python train.py --n_layer=8 --n_kv_head=2 --rope_base=10000.0 --attn_scale=0.102 --optimizer="muon_variant" --decay_shape="linear" --dataset="wikipedia_en"
Each number is 500 + 50 x the weight over its row's rms, rounded and kept within 0 to 999. Layers, rows and columns count from 0. Numbers have three digits each. The size before them is the row's rms in percent of the matrix's.

# layer 2 MLP down, 256x1024, rms 0.0912, rows 241-255, columns 768-1023
099:534540429536411524430456410446428482413476559620558554536515515475461559513527557450415430467539459427468517472515465475505499592463497390566427472476483495538453534413402555546536517461422510545565560471511528475516492532580523549549494623522529468495494584371422475572462457486434525467536536537440459534493574440505495497511511548485556493502505512513455508444469436521502527460489516544437531502468567531473525472436409592495595571529498515389518490495480525415462484530484467504431527515501514552443520495510541478494552563544452482419404515458505526513556574552444463575495514535405524462538529469510469510596503463478464539456481503623616474545514457538406470589642570533474452439549490563518544517456564491517442512492428501493539583425606571578481397483496487
098:489481458597477486485509487490544457509368482528521545538471566501427469426447579461539517565409476527471523529456557445510499568410511512545476429298511569489475474468489409487483521522512585560554430475550490491515496498477508528456500465517465489502510452558548488449518614472500472502554481487557546497435504556451474530446468563449490546447464532467482577489462457434502542487430532407467421510480410494507458658550507531499566517452451486539549510461574453439439546557549552491514473495465519564603544520571554515439537576355415539563471420505559466590455500505416435514482479502525556489501518507451523529435515463444489570496442485556430531535508504450433526577630569549562551500547510512581504460515486476523510538442494448578561489505333476443557458455510530
100:452478440500501537422423466489442500526384455520456513486536583502491486523504508500464521558576529450427562497515447402519520488506548457535417533515508505557491463454530471496458449435515461444514539520519483395529532496442419490522474476540546471567515472461483518487466418505541479529538435575380415440506509532484486506407574581458549484489496466552566492490477482491493412519530535474524443474519427499530474514458466406498532479461480513421448437442473429484479563575436512438471510390416547476507548552685433487515622507443527500441513407458462478586421530492486491533475421460455552422523570453469438455604438553472578404497492530460452441535498477496484489506528541543461546468604458457504529542466458348497478445516450431571421498457496476531420520444504378
104:469421542586532452592605447531559504526460567407529488454467514458516531505464513399435548481478447542515465547572518537547460441466514521539541578473547530419539519515574513587515456507423394499555435543594513518585440453499579532466391497504479490516574409510564506484547520562470558499392527445505547622494529526488431464472504470498528509520465494494572440465469484506414486529462542421492590503481504510547499473524576495462532517528582458553473499480509519563505511535524495522427472526394454567492536514582496505416471542560577427502561559582576543482519478470506572592402574497512557556468464402488549542557460476467462491381507518577486510445484563561439495552505472569538421494512521384549602559456502628526443588551518517428513481440467543458452523492515519
103:507432376491518534509503521463416431504549473550521492428558549561477430491470510471465507499493557451512558543477470445502584576539474480478457603515459458509531480534489603547503541420532443441462479443450493457488518396545550526497410585427488537587577456516576490465550571553485536552521533493483385536468367502584463532536573456533566551556483580499479534557599480560513468484639504481575503513455588569513496445402504476526467420492537522479460456560436493325455514522526476486436453499471519534393503517561466418512547468529545482438499434578506537409531453436442592524542561454513513455424505552545509461433437604396510557532513544520458614479438526518592437542536482505531458434441418577387475507442464488532489420467605419508435389469547554471402483513507468
103:513548467540564468487419506444554509411475488509556456459651552479453488472549488546587460510516545482491538551459462512557552493501452502550513552448379482456455487523491469535507498560543542445484483429493398562532459483512488451469505471540512511427512563519453499448473408565565448448541448480475487511465482547571528476442524575496542440577486475382439441430469502561510525367563482586523581586484561574443519522432417479560402504431530533537457437510524531558449502389516487544542537503587515464441445551515597501501517493466514485516538447513553529338489553426497561465489457513499493484473480474590527475503476439586578441550537498470617510443565439414558544498443527451529446441550543493549522537428501512495478419552569458503396507519446518478433467481585500
099:460533495519582478472479444559501557559544494530533492453500463425441482511460471426476527557564546460606494469577485418535489618514493603491544477473498512473447445460523508527485456489523479598488406452531529522527446551498498532482487579554471458533574543421514501566531481448504542582498558564592440501508542512481550480498386578520509491557555467517527463485480598493521551575348562486520497553556591490563511502518400499515482504556479491504453527581518455532523497380457500522583494474583491540510487427503478502480446480397495578589495470541549478407443529463455453504451605492483443545554471516481497427584537525541483535564548593538483477540537453475365668488441525518465432454551554376529489497538542454517447479506461557478446449551420439521545439461536556
092:455464468443496516391518491434482449454414610535483507442511487559546527438454440492484508510623474505434501459501489512416584458451421493479452474487510475479480553455541546539505551505519502399570613419518599524542564506477490437536666502503534480477556502512554517500447420546481423619497557575472449503618490395466563543562517543500511454576572542439454522440517412472521550482462507582491444531528444511541497523518465413459465487544496506433462455482495513438511447427490496507438477467522567439495439575541497478506395389461493516500480525568479559504507599485493367449457504459451675495543489612540508548559437500366488525501561479539576476464508453433483536547516528511519419543453410445576453474398432522506505527575453427590504437508503388536477497483447517
101:503539580532533448475561518538456511449577430548503404488641446424477453451487552549445490534477440502528492466454448558455499566504529490460526419585533519548513650515507494555477427469524445518391572469585518457488440553393591555450430489552465497529433558583496477527509562531462580481446476482598522490554502531509505423476472558534452429436411548584579498487437517530496464575480495466466580482446489485503578508465479497509601525468501521575525470629557501500579515544497565537445557501449536517504533573498477427513504451545472561421475475468478507619473539439460557510522420496572459501443471470491578414467522432464476454517492451436412436509378444553584532527379468560488470438578481528499481547633457535546502508463538442495517527451505521484499499487524507
096:456443461576434536572489498627416568492530501531602443577490485483571447583521476502474418505522520547545484522613555514531508522454514494514437538419472506532464572528398487531534507452501595678368573456464495529557602553508563552406486597558479493387463483527582499556470522537514541483473514519539501599536562517476626538524463505509551491493543527531538489518557488494549427608465442517490508612479406470486493531519465524515520573517457558476407547533516534509512574449478381426415498408482499488595478552469524451504522510532507501535501447435516490508512465554371459483402474520585481550509466523416511591497492541507520416494568432544562589507518405510548513528417436444484480495483475481502474623571489422478524523611416568567528475534509556545528438516503528
106:436528530470487547489546441566571514551485540552380464515540439485517504554556515547495441460544592570504437509507500518497554513577441524548470490559414488488481495486525520553529479486549524542472426491511469502580537399498466503491489415486545462484560520575584520541476505542540538515440420486586544547451537487497527525474476395547500477585517407483583499561484485391470417503460536497416467489598490514568531499520467567540433470504504543620436521544465519526461461526581475608452394458379545497377493473512502512544545504613560556435513567409510508522479455391489460578546402536484570505441616429447543481583441406499568537553570491402450471489550498380478469485461492450479531487463543448535457512466457459582530522500427439475582451601464511513451520466452509
104:447431473464530458512547369542448384480590512562469499485573528463514513443545487480553529469489576445544496507555432507475528515587593469367449545520498610438525571460548515376540501470484470529520532497488587598468555510490401458511461481502561523467532544412473544507590438448491454594423476521521437513416494513501533530545515564505455546495328560494511514497508509510527462529460462480576578566481501429384515472490420563457500540543462523503511559508476505448534482473514481409481545436437595413501576597463535530456515465471398571570480582472534441443571478483633521437552558509568545510556526525488469585495499502455495458537538553482517466532507569447555498471519537486391448597492549506502569471490532482534623492550488494559507578450540609485573400493562467
099:562466532430377512491453421562414544486470543432480401518399458465493546533539535477522459559414568403506531508532484535498513393381434425557554438499551575427496511547569509451515465480497583487521469564472503442560547574629483490572502543451459511509485460542475525588456524491499505562546553452546470523486487510483516460533448551500489452503505578477382384546390511459455496461458507547605528529472435431537418467539486487533541483491555532438476548583582587552445512453422526447458545480508538518445616555549523559514553513470483611507533383496553489562488455537496538469486527524461453547494490462520441476451473435415440539460553519527495599616527456490539593504506469507514550431532468433447485544445656431558537504456468473517487495509560472485541514464460505
104:423598572513548387554567516462468534552479513427432528554504523453541459423488552544441586512529539439509503482578573544454428610462392523470433508461457508544459539528504435467502495462538569457467449589570428362500489425432579487451471444522507506489517486479487523518448496502478473579547466570551487500485434533519522481462475557516407499545570418606540551482565559397580459453489591525564479377538535570456586418494457518508477424514509528537529406512548482540439466501527425604484494525494458565457556515440468461487541479618456530583475481506490491544485512477464523538577445505554543500418529528486546416540539477502499493497452562548394513458530427507545582596479512495497483553658480496499478541446561424499478689499608474494547473594419497422397456453559552
097:498519443523468434447485465513519531575516471540536469424552479466519522411494537455414515450468535493533487513470486522502574507444521545487517451465490608473553441523501465460601495489484585583543483423416551615558472550482484512492486560397554452421442489555472540509483586427468410469545443553573562456571508531418558505537458498499497522460454511480492497485532516437518411469566506474564533530493471482479558447492564529474571563475489427580424562384553592524447475493463485526477490594486491543567592430574473489545468479469528575506513620470474414485413487445513545483509553526481457467480470439495411516514539572523469543494504510561564515472497579586493546486474545461512503535509465439490544484502508420426413422431470457545489485575410423423502538419520522